Part of a small language model's weights.
Size: 20 layers, width 320, 10 heads of 32, MLP 1280 GELU, 27.3M parameters.
Each number is 50 + 10 x the weight over its row's rms, rounded and kept within 0 to 99. Layers, rows and columns count from 0. The size before them is the row's rms in percent of the matrix's.

# layer 16 MLP up, 1280x320, rms 0.0396, rows 101-144, columns 80-159
096:62 52 51 74 61 57 42 52 59 52 54 59 46 42 54 54 60 45 46 48 57 58 42 44 51 61 52 51 42 46 32 32 39 51 50 69 69 51 51 64 53 50 43 52 59 42 51 39 53 56 43 41 67 71 32 54 51 48 49 46 47 57 72 50 53 56 54 41 69 59 70 58 50 43 65 54 51 38 56 48
098:50 56 43 34 69 54 58 35 52 43 46 55 38 42 59 62 47 51 56 30 51 47 44 46 39 64 57 63 52 52 55 44 55 58 55 39 48 30 30 49 70 41 40 53 33 58 47 48 52 65 55 37 50 38 47 32 48 33 28 53 66 34 68 47 57 60 49 51 42 49 69 56 44 34 74 45 45 30 48 69
092:31 56 61 62 52 55 59 45 31 53 48 44 40 60 34 66 72 52 38 32 63 63 38 51 31 64 43 48 61 44 74 42 44 52 60 40 45 55 49 61 59 45 41 53 63 43 44 54 47 63 33 54 56 41 57 42 38 46 62 42 30 50 50 53 57 51 53 60 38 33 51 46 46 74 41 55 27 50 55 64
104:62 55 57 51 70 36 49 55 66 61 53 51 33 44 72 67 44 48 41 52 58 43 57 36 58 45 62 56 47 51 62 32 42 57 38 47 32 51 56 49 33 66 53 45 43 49 50 67 62 50 43 50 60 60 45 51 38 36 41 50 38 47 47 45 35 57 61 50 32 37 64 54 42 50 42 43 40 35 65 36
096:38 58 41 56 59 46 52 41 61 63 54 43 32 55 65 53 31 43 63 54 58 63 61 54 43 41 75 53 44 65 37 31 43 65 44 52 39 57 55 47 64 45 55 73 48 47 59 60 49 48 51 56 62 57 47 51 47 53 37 50 37 44 54 55 42 58 44 47 50 56 54 57 36 39 51 37 53 65 55 53
097:69 50 49 42 61 37 53 50 38 50 40 40 64 53 53 60 50 35 34 42 50 41 46 52 45 58 59 54 65 53 41 64 76 61 61 48 57 38 33 39 61 52 58 55 47 56 54 37 42 64 35 47 68 59 44 36 48 43 59 45 68 54 53 57 53 44 69 52 45 39 32 46 41 59 37 48 46 54 71 53
100:36 50 56 50 43 32 55 56 31 49 69 57 55 44 47 32 66 59 57 41 64 39 51 41 41 41 68 39 59 44 38 49 70 33 44 45 45 47 49 43 39 52 63 59 51 51 33 63 63 51 58 44 71 67 54 50 41 46 69 39 60 43 47 53 48 63 48 75 47 43 43 49 48 57 42 50 46 51 56 44
096:25 52 39 42 57 51 21 49 48 50 39 53 51 50 56 61 33 56 56 36 51 76 28 50 45 40 48 65 51 48 53 36 53 64 55 35 45 44 35 59 52 64 58 56 47 28 57 59 40 54 29 50 61 32 49 51 54 41 29 32 69 49 41 60 47 58 58 57 49 49 49 57 47 52 32 55 55 44 61 63
105:31 47 47 57 66 40 54 53 51 40 48 30 63 63 45 58 44 44 57 45 58 42 32 44 62 58 54 42 43 47 64 49 44 45 54 40 53 46 30 43 46 43 49 56 48 64 57 63 43 43 63 65 38 41 56 38 54 53 46 64 59 55 42 60 26 59 42 37 46 23 53 35 56 42 58 57 46 56 66 52
107:49 45 57 41 50 43 48 55 55 61 35 26 68 47 44 55 42 34 53 23 22 57 49 35 53 47 53 42 53 59 53 47 45 54 53 56 46 52 46 51 58 49 66 49 54 59 37 48 46 34 52 44 50 45 55 37 46 62 44 41 39 56 53 60 50 49 53 44 58 38 51 60 38 64 51 44 60 54 63 49
103:31 49 45 46 53 54 47 36 62 46 50 66 41 52 43 52 48 60 53 57 56 38 74 48 53 47 44 70 70 50 41 32 62 43 52 34 39 45 46 37 59 52 65 44 44 37 47 51 56 43 57 62 41 44 30 50 49 54 68 58 49 35 59 44 52 52 59 67 59 72 51 65 42 51 56 44 63 44 64 58
093:43 51 51 38 49 60 55 40 30 56 59 54 51 76 41 51 55 45 58 58 48 44 36 62 29 48 57 66 66 51 38 44 52 44 41 52 62 50 58 73 61 56 41 42 35 59 43 39 60 33 33 48 63 62 47 55 40 49 36 42 45 51 73 56 56 37 50 39 35 46 62 50 50 38 31 70 60 53 61 56
095:52 47 53 47 49 48 61 35 38 56 54 58 69 45 37 56 56 50 39 50 61 65 56 52 23 62 42 49 49 64 39 48 40 55 55 44 62 70 40 55 53 51 42 39 42 34 61 48 55 46 69 62 52 51 64 44 54 36 58 41 59 45 51 41 57 38 48 49 42 41 57 28 63 59 50 53 70 35 50 33
099:50 54 52 55 59 62 42 51 56 37 43 60 64 57 59 51 52 65 58 39 57 61 44 55 52 28 51 51 32 64 54 52 56 67 55 55 59 54 48 40 62 38 55 46 54 37 63 62 39 42 58 45 35 48 40 49 49 46 37 53 61 43 49 50 39 69 44 61 62 40 49 42 34 60 37 50 52 34 49 53
107:40 53 52 49 49 32 38 61 31 44 55 49 54 63 50 46 55 40 64 44 68 38 46 37 34 56 49 70 44 57 63 60 53 45 47 55 43 48 47 70 41 41 39 66 59 44 50 46 57 42 43 67 53 55 56 46 48 53 45 49 54 47 46 37 74 55 57 43 39 30 45 38 42 65 41 51 37 61 55 46
096:47 34 41 58 49 49 49 37 53 47 45 36 44 39 34 71 52 43 55 54 72 29 47 60 31 51 57 39 58 43 33 47 45 33 51 50 51 32 46 24 32 48 45 53 48 64 51 68 48 56 59 28 60 65 45 45 66 40 58 46 54 56 55 40 77 52 57 55 44 51 44 53 47 67 48 45 39 30 50 45
096:52 42 39 36 52 48 41 48 48 21 55 59 47 62 54 54 50 48 48 62 55 54 48 35 42 40 52 51 45 67 44 39 55 55 54 42 39 44 55 59 45 40 44 63 43 59 48 27 58 45 48 36 35 43 25 43 54 64 52 30 60 54 54 41 48 56 53 46 76 62 43 38 54 56 59 39 45 34 51 53
092:17 57 48 44 52 26 63 52 49 45 60 26 58 59 67 39 48 42 48 67 58 62 46 58 54 37 43 67 49 56 62 51 43 45 59 54 38 60 40 54 36 45 53 57 50 61 58 53 57 57 39 45 41 58 47 52 53 44 72 56 31 42 58 46 61 51 55 52 58 62 44 44 41 58 70 56 46 50 33 46
107:60 56 46 51 59 30 38 55 49 48 56 53 36 53 70 59 51 53 23 60 42 44 43 53 58 47 55 57 65 47 55 43 46 60 48 60 49 65 55 60 61 51 66 60 49 57 54 51 26 30 60 47 49 50 54 36 57 31 39 33 49 54 66 37 50 56 49 47 45 40 46 31 47 37 52 66 71 67 45 60
095:48 54 56 51 58 52 60 63 41 53 30 51 28 65 61 61 72 37 46 62 51 47 43 44 40 36 70 45 52 47 41 54 63 55 39 45 37 42 36 52 52 38 33 39 58 49 49 61 56 35 59 53 52 51 50 37 45 36 71 64 59 70 49 47 55 60 59 60 45 41 40 50 58 46 61 41 41 43 58 63
121:62 47 57 50 60 47 28 46 54 67 44 54 58 33 58 59 36 70 44 53 55 53 40 38 24 54 49 58 52 51 48 47 57 38 48 60 50 61 39 49 39 56 64 37 21 37 68 55 47 57 53 48 49 53 43 39 56 58 35 45 57 42 52 39 50 61 41 47 46 46 68 53 62 55 48 41 47 55 53 60
099:59 50 62 45 43 52 37 48 40 37 67 53 48 35 44 46 43 62 57 49 52 46 43 54 29 38 65 53 49 52 64 46 44 55 42 48 36 40 49 63 31 57 43 57 54 59 41 41 24 44 64 54 51 43 52 43 52 49 53 42 57 49 49 67 79 56 46 50 60 42 42 58 39 46 64 43 49 27 42 49
099:52 71 27 53 39 56 56 49 47 45 59 44 69 49 60 57 42 64 42 62 58 58 55 46 56 65 45 35 57 33 52 38 51 49 54 44 57 44 40 41 60 42 45 34 38 40 46 63 58 56 60 61 46 43 44 41 58 64 48 44 57 43 57 48 55 43 39 46 36 51 62 41 57 34 46 64 41 40 52 56
096:47 48 59 59 45 47 54 58 42 40 57 45 49 47 48 46 59 39 37 43 48 52 41 43 55 31 49 37 58 55 55 64 35 60 49 37 53 42 51 67 41 57 47 74 45 46 52 41 58 50 49 51 65 52 38 41 50 52 29 40 72 55 66 48 42 48 52 51 29 54 69 56 58 35 50 43 66 69 51 55
101:53 56 59 39 57 55 59 44 57 50 45 51 36 62 60 50 60 51 59 52 47 40 38 42 54 37 42 70 46 53 58 44 27 40 51 35 54 40 62 45 61 50 55 61 60 60 54 52 50 53 33 42 66 58 62 40 41 52 49 50 50 38 42 56 47 43 47 53 48 47 59 58 37 50 33 45 62 47 43 55
103:41 57 46 40 58 49 49 49 69 18 64 68 54 39 60 46 45 46 45 44 61 37 39 43 60 49 41 38 48 41 43 33 46 53 56 47 48 40 46 48 48 53 45 49 29 48 42 53 53 68 61 65 53 56 48 47 51 48 45 63 69 58 44 43 41 60 55 42 53 47 54 49 68 83 42 57 50 46 60 49
097:47 50 57 54 50 47 60 54 36 46 60 36 64 49 73 69 55 39 48 48 40 46 74 53 39 55 49 74 54 53 75 46 35 38 49 43 48 58 43 61 37 38 42 41 56 39 27 39 63 51 50 53 50 61 32 70 49 60 38 60 35 40 43 51 55 57 37 66 46 37 50 53 41 43 49 48 50 54 43 54
098:43 30 40 35 53 47 73 49 46 55 36 48 60 58 41 39 66 66 29 28 36 36 42 56 33 69 52 49 62 51 39 39 47 62 44 39 52 50 34 62 51 36 54 55 43 58 56 67 50 45 29 24 58 57 49 41 60 39 60 56 55 55 52 47 47 67 32 53 25 68 52 74 69 34 56 46 42 64 55 50
101:45 30 67 37 55 43 53 60 57 35 50 36 33 46 49 49 49 38 72 55 61 51 60 62 29 64 47 54 54 50 53 46 42 57 58 43 50 65 48 36 48 48 46 66 62 40 74 77 27 52 36 43 63 61 41 59 42 50 56 60 32 36 34 52 59 60 50 48 49 41 57 52 49 39 60 30 48 59 65 43
100:53 56 43 33 59 47 54 37 39 37 44 57 47 33 38 53 43 61 45 45 42 56 56 50 44 55 64 60 62 42 54 62 44 46 52 42 34 56 56 60 65 38 60 52 54 36 45 48 35 64 43 58 54 39 37 60 47 66 59 41 45 36 46 36 49 50 44 44 47 72 42 28 65 55 45 49 55 47 70 33
102:47 53 42 40 50 35 35 46 54 49 46 52 50 45 66 59 51 45 53 55 49 45 65 33 68 48 45 59 46 43 55 40 49 35 32 62 53 60 64 51 50 54 53 46 56 51 50 54 45 63 31 33 46 49 40 52 57 47 52 47 45 42 36 50 57 43 55 51 45 72 44 54 72 47 54 59 50 24 51 56
097:71 57 50 55 42 46 62 50 51 47 61 31 48 55 43 43 49 38 56 55 52 57 39 48 36 52 48 50 55 51 44 37 46 53 56 42 73 44 56 62 58 44 76 42 49 57 59 50 53 57 54 41 68 44 45 46 56 37 48 41 49 52 52 35 48 48 54 64 67 63 46 45 56 27 51 41 49 43 61 62
098:48 64 27 56 28 54 42 43 41 44 62 52 54 34 58 67 50 45 49 66 54 40 35 54 28 60 53 44 67 45 62 54 62 51 45 59 39 49 65 56 51 51 47 57 49 51 52 52 48 56 54 48 41 66 51 36 34 50 58 44 49 61 55 59 41 61 40 61 29 60 75 38 33 51 25 63 61 25 55 60
094:43 43 49 45 58 36 44 45 43 39 54 41 63 52 59 52 43 46 44 49 49 44 46 55 57 68 68 67 48 60 51 41 49 59 56 33 44 54 49 66 47 55 66 46 45 48 23 49 39 61 55 65 43 40 62 52 55 70 35 51 62 49 53 50 60 49 47 51 63 48 45 48 59 42 66 29 30 58 52 52
100:42 46 50 56 57 71 60 44 37 48 66 52 46 64 54 53 40 40 50 50 53 46 43 47 36 59 63 38 59 42 24 46 42 57 53 40 56 48 42 57 47 51 63 39 61 52 36 61 45 41 43 56 44 48 49 73 43 43 49 62 56 53 54 53 73 41 36 53 38 41 44 49 55 41 59 48 57 40 44 48
096:59 48 52 40 58 38 35 46 52 56 54 45 60 65 59 47 55 53 42 45 69 56 53 50 52 69 44 48 44 72 27 61 36 31 58 56 50 41 39 62 48 52 54 65 52 42 64 36 57 44 44 65 59 58 42 46 49 51 46 61 55 61 44 46 49 63 54 34 40 44 59 39 59 47 36 36 51 48 59 58
101:33 46 39 51 54 62 51 28 28 43 37 52 60 61 43 30 48 53 58 47 54 45 65 62 49 50 49 55 49 48 33 34 67 45 33 52 53 69 44 60 59 48 45 57 50 32 52 56 68 48 47 58 50 62 49 53 34 44 55 59 66 41 51 45 34 60 68 51 38 49 60 54 46 34 35 68 44 61 43 53
099:57 61 28 55 63 51 42 53 50 51 52 56 69 56 27 48 59 31 47 46 55 43 45 51 61 52 49 55 49 52 53 52 63 50 35 47 52 48 45 56 37 54 47 68 59 40 43 42 31 48 69 57 47 62 52 44 63 40 46 49 65 58 62 55 50 52 46 31 59 64 56 57 47 40 67 38 48 34 39 61
093:43 47 63 47 40 48 63 35 54 48 59 23 56 35 67 45 66 59 36 54 61 61 64 49 58 48 39 45 56 60 47 63 45 44 45 45 43 52 51 59 52 55 57 41 52 40 47 48 35 74 49 42 50 53 35 51 32 62 55 40 48 62 61 46 45 28 61 51 41 54 54 28 43 51 64 29 61 44 55 56
105:32 63 29 47 59 55 44 54 56 48 62 34 37 62 40 56 67 50 35 63 64 66 46 33 53 49 65 57 44 43 62 64 20 49 58 30 49 60 46 59 41 47 57 56 35 34 38 61 65 41 65 40 56 63 49 39 50 54 44 56 38 48 42 48 77 52 40 33 55 52 45 40 31 49 48 55 41 43 63 39
102:42 52 57 66 49 66 50 56 37 50 67 62 40 43 42 65 57 53 45 57 45 66 57 30 60 50 41 27 44 44 57 45 54 56 66 58 45 65 50 44 67 45 48 53 48 35 48 56 37 51 66 33 62 59 48 65 58 46 62 52 64 52 65 52 45 57 52 38 49 47 52 43 63 44 39 57 45 64 42 46
100:61 58 64 51 55 54 50 63 47 40 66 50 50 57 45 56 45 53 49 60 48 47 47 24 54 52 45 75 37 66 52 32 49 50 55 54 59 45 45 59 55 67 51 56 55 49 39 32 45 71 50 39 39 53 42 40 46 44 46 43 51 51 62 50 44 57 52 41 55 57 53 41 47 42 50 55 44 48 48 55
103:67 61 44 43 53 53 51 53 30 60 62 52 54 39 50 54 47 43 52 63 62 33 36 52 44 52 57 45 32 61 57 60 49 59 63 43 39 50 50 60 56 74 59 38 38 52 26 58 62 46 66 69 51 48 52 48 42 54 56 64 48 62 43 47 48 36 56 61 57 57 47 48 49 44 62 52 54 54 54 38
104:51 50 36 67 53 36 36 52 49 61 53 33 60 53 53 36 55 67 66 74 48 41 64 43 51 39 59 65 41 44 36 48 46 47 57 53 43 54 29 41 52 51 50 46 49 63 70 52 57 42 61 45 34 43 58 59 45 38 54 53 67 32 57 51 49 45 41 48 60 49 57 34 52 55 47 44 50 51 45 46
# layer 16 MLP down (transposed), 1280x320, rms 0.0396, rows 101-144, columns 80-159
100:59 67 61 54 38 43 46 53 40 25 37 35 38 66 65 49 62 33 44 40 37 54 61 39 49 67 66 52 67 74 51 51 40 37 49 63 55 48 56 39 62 52 57 43 66 60 46 58 49 34 58 62 43 54 49 52 62 72 35 43 63 41 53 56 51 42 50 58 48 58 60 67 39 64 53 67 41 52 40 35
101:51 57 66 41 31 65 47 51 32 48 45 50 46 35 62 53 51 58 57 46 66 44 48 29 60 50 44 55 54 33 39 45 38 47 52 70 37 60 37 69 43 35 33 42 49 57 22 54 51 52 50 56 54 49 40 60 77 50 60 37 45 49 52 38 52 59 65 44 30 50 52 47 43 56 58 44 41 43 45 62
096:39 68 52 59 47 60 56 21 42 35 46 31 19 37 56 49 50 60 43 46 45 54 35 49 57 36 68 70 24 42 51 35 53 45 59 53 60 42 40 43 55 42 51 47 54 55 56 41 61 39 47 45 56 73 64 64 64 63 55 35 40 47 58 70 47 48 51 56 57 59 51 62 40 61 39 53 59 41 42 47
097:58 47 57 42 64 52 46 39 43 92 48 72 42 40 61 51 56 44 52 46 53 29 34 54 39 43 55 51 53 45 54 76 54 60 44 60 51 31 52 31 53 37 51 33 46 53 49 52 46 49 38 36 50 56 56 60 56 47 56 50 66 44 44 77 43 59 51 46 54 50 38 52 39 37 33 49 50 45 42 44
092:43 54 48 64 48 49 48 58 37 56 41 64 44 53 46 45 51 65 66 57 25 53 65 47 54 61 48 45 48 59 68 35 56 51 56 53 55 55 50 54 44 48 49 40 54 57 72 32 55 47 36 39 45 41 46 63 60 61 52 42 41 40 44 57 61 63 45 62 57 40 57 66 57 40 67 50 50 40 35 64
106:49 65 63 54 28 66 59 42 51 56 41 55 50 32 57 51 32 44 56 60 48 36 63 60 59 53 57 52 47 44 52 33 34 44 55 59 55 51 54 41 70 56 39 63 53 36 36 59 55 61 56 56 51 60 67 62 63 35 44 47 36 50 56 57 51 55 55 48 40 43 59 49 42 52 44 52 48 41 42 48
100:37 48 25 40 47 45 47 59 46 47 44 48 41 50 57 42 44 45 49 50 68 32 43 54 41 50 45 41 72 60 56 37 46 51 40 63 55 36 34 57 50 37 35 43 48 51 48 53 61 56 53 58 29 50 40 50 40 47 29 52 53 51 61 49 58 41 64 45 43 38 31 35 51 55 37 41 51 50 45 67
100:70 44 51 40 53 54 61 27 48 47 25 59 63 37 65 25 42 56 39 43 52 52 50 61 43 62 47 51 50 53 64 28 55 42 46 51 57 51 53 50 46 65 45 41 42 48 48 59 61 55 51 51 51 72 56 49 55 70 63 49 44 47 58 48 35 38 35 49 46 52 47 63 36 62 49 40 46 56 65 52
099:45 78 60 66 22 62 28 54 47 54 51 49 66 49 45 55 40 50 66 57 42 64 50 60 58 53 47 51 55 63 67 52 51 52 51 49 56 55 34 41 40 32 55 54 53 54 73 55 47 39 59 59 45 47 52 67 62 44 47 66 53 45 66 45 36 40 62 48 54 63 48 46 52 43 61 35 40 70 46 65
100:55 52 41 49 53 60 53 35 48 67 73 40 47 68 42 52 61 40 49 54 45 50 52 37 59 39 50 59 69 56 48 36 48 49 46 50 67 43 54 60 47 48 69 34 47 59 75 40 57 62 48 41 54 57 30 41 59 67 49 32 73 19 61 54 56 61 44 48 44 51 49 59 53 45 50 56 52 54 39 67
100:55 54 43 22 33 35 64 58 54 48 46 47 47 46 70 32 49 53 49 53 48 46 55 41 70 57 29 52 39 66 50 52 51 35 56 50 58 63 34 37 48 52 63 59 60 51 38 61 63 49 58 46 65 46 50 58 47 41 44 43 86 34 41 36 56 52 61 48 40 54 54 71 39 53 59 57 40 52 51 42
093:46 49 62 46 41 68 31 45 57 70 33 49 50 36 37 67 54 50 56 70 46 49 56 60 62 52 29 46 48 56 48 64 31 46 26 43 37 58 52 36 60 58 56 55 50 48 22 57 56 43 43 51 53 59 42 44 48 41 61 65 62 59 50 24 49 39 47 55 25 55 61 56 45 60 42 35 46 50 36 48
093:48 51 59 44 45 59 38 49 50 50 65 61 42 62 51 57 59 49 74 59 62 38 48 55 58 54 40 48 64 37 40 49 63 33 35 56 26 24 57 38 52 56 57 53 48 46 69 48 45 53 37 34 55 51 31 60 65 68 45 30 48 60 44 52 48 52 69 72 43 69 43 54 44 42 46 49 46 56 55 55
096:60 41 55 45 45 46 57 45 39 34 53 18 29 52 49 48 41 34 39 50 47 40 62 50 47 63 52 50 77 47 45 46 40 56 49 48 40 49 56 56 43 69 46 54 49 56 76 43 43 60 38 53 72 50 51 41 51 64 53 56 51 69 62 67 69 42 45 39 54 62 52 46 67 34 58 51 48 55 58 59
109:54 32 40 35 37 51 59 49 62 36 59 38 55 50 63 61 43 51 55 61 51 50 48 52 37 41 49 63 43 46 64 60 57 65 42 45 62 55 54 46 45 40 58 56 43 54 23 47 59 52 47 55 50 55 54 41 52 54 61 52 47 50 55 56 62 63 53 30 44 40 57 44 36 41 40 42 52 56 54 60
094:36 53 51 60 40 53 57 47 66 48 60 64 54 47 59 49 45 60 59 35 56 52 59 53 65 33 59 60 39 45 44 51 30 52 49 72 35 54 43 50 47 57 59 55 50 30 56 24 54 54 51 63 52 46 39 40 42 36 54 57 56 38 58 61 45 49 47 58 46 53 42 34 44 76 29 57 75 54 55 45
094:63 51 40 32 48 60 45 26 56 35 53 36 63 36 29 66 58 40 42 42 63 60 44 42 58 59 55 45 58 43 49 46 55 45 58 63 35 57 49 64 55 47 63 61 54 41 54 37 38 62 54 71 45 46 41 39 65 46 54 35 33 49 40 46 38 38 47 41 51 50 34 69 66 42 54 46 40 42 44 58
089:82 43 60 30 38 56 46 34 68 49 45 49 50 54 43 56 42 49 34 38 42 54 40 57 50 62 54 41 53 27 34 57 50 60 43 55 37 62 61 47 43 37 46 44 61 42 65 61 46 57 41 60 49 52 56 47 53 66 43 59 52 47 61 51 60 59 45 52 38 59 57 40 51 47 31 25 67 52 47 43
103:63 34 46 59 44 48 60 61 34 58 38 53 37 57 43 53 33 27 58 61 48 44 41 45 61 50 37 39 29 63 45 40 68 50 73 62 46 61 55 52 44 52 58 77 68 49 40 55 39 48 57 51 33 65 46 63 63 61 39 47 47 59 49 59 31 45 34 57 54 29 28 39 47 50 27 51 66 69 47 59
097:56 46 43 52 50 42 68 39 46 47 51 52 46 33 50 48 58 52 38 61 66 57 50 40 53 53 36 44 62 47 53 52 55 58 51 56 38 58 53 50 55 49 39 54 60 50 67 46 44 51 43 47 46 46 53 46 54 62 39 44 51 49 50 55 51 62 36 54 69 41 66 29 53 38 33 46 51 48 44 56
111:49 48 68 48 58 64 32 61 52 41 25 55 63 43 64 55 39 62 44 36 49 34 48 62 51 38 63 57 54 45 54 52 55 50 53 72 55 42 45 48 36 41 49 34 55 41 66 51 40 46 59 52 28 41 55 33 50 58 52 63 44 58 48 51 53 47 59 35 53 39 73 53 52 46 40 46 51 58 59 54
101:48 49 52 51 42 45 40 35 47 63 59 50 43 49 64 39 56 52 43 56 56 58 56 46 40 59 29 42 59 53 39 54 52 48 51 57 52 49 47 44 63 31 57 51 47 46 59 59 59 52 60 36 30 55 35 56 38 43 51 66 56 55 46 53 52 37 71 52 33 50 44 55 74 39 40 56 59 53 84 41
098:62 50 41 37 50 56 65 60 64 53 61 30 65 47 48 39 61 57 44 59 64 39 55 47 44 49 51 49 47 57 48 59 42 47 45 29 64 40 54 60 54 37 57 64 52 61 82 36 41 49 47 49 52 43 50 38 45 58 66 48 58 46 56 46 48 47 44 43 60 45 69 45 44 49 35 38 38 39 53 77
097:53 51 57 73 63 57 32 28 62 40 37 58 54 58 54 48 61 64 57 75 51 57 52 45 50 57 47 74 37 51 50 44 48 35 43 59 57 45 50 44 56 72 52 40 66 46 60 56 35 57 40 44 44 58 45 63 43 42 57 73 50 49 45 54 66 56 58 45 41 40 48 59 43 48 39 70 43 52 51 34
099:45 40 55 69 56 38 49 56 40 84 54 51 40 48 61 52 49 49 55 51 59 45 57 47 59 54 46 43 36 41 25 18 45 36 43 54 45 43 42 60 33 61 43 47 39 65 41 36 49 58 37 41 54 53 58 53 46 25 61 42 44 50 64 39 54 40 37 53 46 57 34 44 61 36 37 67 57 58 29 41
131:49 62 42 63 45 42 46 35 77 06 60 38 47 46 64 34 49 38 41 40 50 43 40 50 50 45 54 52 53 58 54 51 48 57 49 47 57 61 56 37 45 50 56 51 44 44 77 48 52 50 52 49 57 53 43 62 49 27 55 53 48 49 42 45 65 51 43 58 51 56 52 34 55 60 51 48 42 54 38 46
091:45 70 41 57 47 55 45 50 49 33 41 62 49 54 53 33 53 50 51 61 34 55 41 70 49 53 36 29 54 52 25 58 64 49 48 49 31 47 58 43 61 49 60 50 45 54 52 40 45 63 54 71 55 53 53 45 52 61 63 42 64 44 57 43 43 53 58 41 49 49 50 57 49 39 46 54 48 41 55 32
103:57 42 55 46 51 55 50 47 43 46 41 50 59 63 46 38 49 52 62 42 54 55 74 30 46 29 71 47 34 43 57 48 67 45 64 64 43 47 48 57 43 59 39 40 63 52 65 50 44 37 54 51 54 45 52 66 50 39 45 88 50 41 63 69 39 47 39 52 47 52 52 55 53 57 52 39 48 50 32 65
092:59 34 39 52 41 44 51 45 44 57 41 40 58 38 43 48 61 33 48 59 39 65 57 57 58 39 47 61 42 59 67 41 39 31 52 64 42 71 45 49 30 59 36 42 47 45 84 60 46 39 60 53 59 48 45 39 52 55 58 58 41 44 64 41 40 59 46 55 51 50 43 50 53 58 50 48 60 41 29 51
099:66 51 35 49 49 51 59 41 42 41 36 44 50 39 50 52 55 40 66 40 48 51 57 39 54 40 30 27 46 53 64 49 42 43 47 60 61 46 38 46 36 63 72 46 54 49 85 50 59 33 36 37 55 54 48 58 58 34 53 66 39 50 40 49 36 52 50 54 62 55 33 36 37 39 62 55 51 64 43 52
097:40 44 47 49 62 62 47 43 48 59 46 56 49 50 22 52 59 43 42 50 58 77 54 63 54 44 49 45 61 53 32 40 45 56 42 52 77 56 52 48 46 72 56 37 64 38 24 51 48 55 54 62 64 37 57 44 61 63 55 55 40 45 40 53 57 34 41 68 37 54 31 46 48 43 64 62 64 42 57 57
100:47 40 48 64 49 39 70 38 44 61 52 60 50 41 53 62 38 41 47 44 51 47 44 35 43 57 41 46 49 59 46 42 51 53 26 65 46 40 42 49 74 62 52 55 64 50 40 34 52 31 59 43 51 58 48 61 45 48 44 57 55 51 61 42 60 52 45 62 84 53 38 47 31 56 45 48 51 46 32 42
103:55 47 66 34 62 42 54 47 42 46 39 59 44 61 50 58 55 48 53 54 47 44 48 56 29 37 54 57 43 55 50 59 52 45 41 63 72 35 49 46 47 64 46 50 49 65 38 44 64 43 50 39 55 42 43 52 38 70 50 64 53 55 63 44 49 66 42 64 38 37 58 55 30 51 53 47 53 55 48 57
089:49 59 47 64 51 54 36 43 51 34 35 54 43 41 52 42 51 55 49 55 55 58 37 61 48 73 62 48 64 47 59 36 54 69 60 45 58 71 71 47 32 32 34 30 54 45 72 46 62 27 68 25 41 45 57 58 50 49 48 34 48 69 44 50 35 65 38 61 73 41 45 49 38 71 39 55 44 39 40 51
094:55 56 35 53 47 55 55 40 43 48 78 63 37 51 44 50 54 36 52 56 46 68 28 62 52 73 39 46 49 38 53 55 29 71 55 49 65 75 60 53 54 58 67 42 45 40 51 58 46 58 52 43 27 62 53 65 41 52 36 38 62 57 51 49 39 53 51 58 56 35 35 36 33 54 47 44 48 51 43 60
100:43 36 42 38 49 49 50 42 27 39 53 36 60 57 36 46 40 55 61 35 50 63 51 64 71 54 41 43 46 51 59 58 51 67 50 49 58 56 51 55 35 41 56 58 54 52 47 57 43 53 53 55 58 48 57 65 56 45 46 61 47 58 36 47 41 45 40 46 75 39 47 50 54 48 65 61 66 46 36 50
094:58 43 36 77 54 58 56 43 63 37 49 48 41 49 47 56 50 33 49 66 52 61 49 51 59 59 68 42 55 55 44 58 40 51 51 37 38 59 47 48 52 56 57 46 45 74 21 33 65 58 57 50 60 53 50 47 55 71 54 33 64 62 47 25 55 56 44 45 70 41 47 43 48 53 56 58 58 45 56 40
096:30 59 48 56 48 37 35 43 67 53 51 45 59 34 30 47 30 48 47 40 41 39 51 44 62 39 43 44 38 46 27 47 40 61 49 36 38 33 59 43 44 65 53 65 40 56 44 61 57 49 44 58 60 52 44 42 38 43 49 46 53 37 51 43 49 42 39 66 53 45 64 46 51 46 59 58 52 66 47 54
095:46 51 57 58 44 47 54 53 33 73 38 49 52 51 57 82 56 51 45 44 43 47 48 83 41 45 59 49 51 66 72 59 38 50 55 71 60 42 42 43 41 43 46 39 61 40 68 61 54 43 54 52 64 58 44 31 51 62 61 42 17 38 42 47 51 31 47 34 32 40 67 57 38 59 39 55 43 53 49 45
095:52 57 47 37 35 48 50 48 43 18 26 49 39 58 51 32 48 45 44 48 56 53 56 50 28 46 58 55 44 39 51 38 44 43 41 47 65 56 48 50 57 49 41 60 39 47 42 44 47 39 58 62 60 52 50 52 73 60 51 49 50 52 34 58 55 60 68 54 41 47 48 54 60 45 55 53 47 62 38 63
097:40 44 37 20 55 50 49 54 49 64 58 63 46 59 35 58 60 54 73 36 47 54 41 49 39 35 44 31 45 53 42 56 44 45 41 46 52 64 49 55 41 51 43 52 51 49 46 42 33 56 51 43 51 52 56 55 55 43 57 57 52 45 62 57 40 30 51 52 77 72 38 56 50 29 44 56 42 29 32 62
099:47 58 60 58 59 75 36 42 48 79 41 42 76 47 49 53 59 58 33 29 52 45 60 52 50 59 68 59 71 42 48 57 57 65 40 41 47 50 42 42 49 58 52 39 59 36 52 40 60 38 50 44 47 48 59 58 44 30 54 64 50 62 61 50 51 54 34 58 47 52 44 51 46 54 37 51 32 36 53 57
104:59 44 39 50 34 43 55 55 55 59 59 40 42 57 42 45 67 44 59 46 50 42 56 45 45 40 48 50 47 57 74 47 56 64 27 28 37 33 56 36 45 49 35 54 35 47 48 53 40 35 64 53 50 46 39 36 66 43 75 39 53 35 36 32 54 53 47 43 58 46 48 45 61 54 61 53 42 54 56 61
104:52 43 57 59 56 73 62 42 66 51 52 44 43 46 42 48 61 22 52 33 52 37 42 43 47 44 55 40 49 43 50 28 46 36 49 51 57 73 53 58 41 53 47 49 70 68 59 46 53 50 55 34 54 47 50 33 64 58 49 59 50 50 59 57 49 56 31 49 55 44 38 51 52 46 26 50 66 50 60 31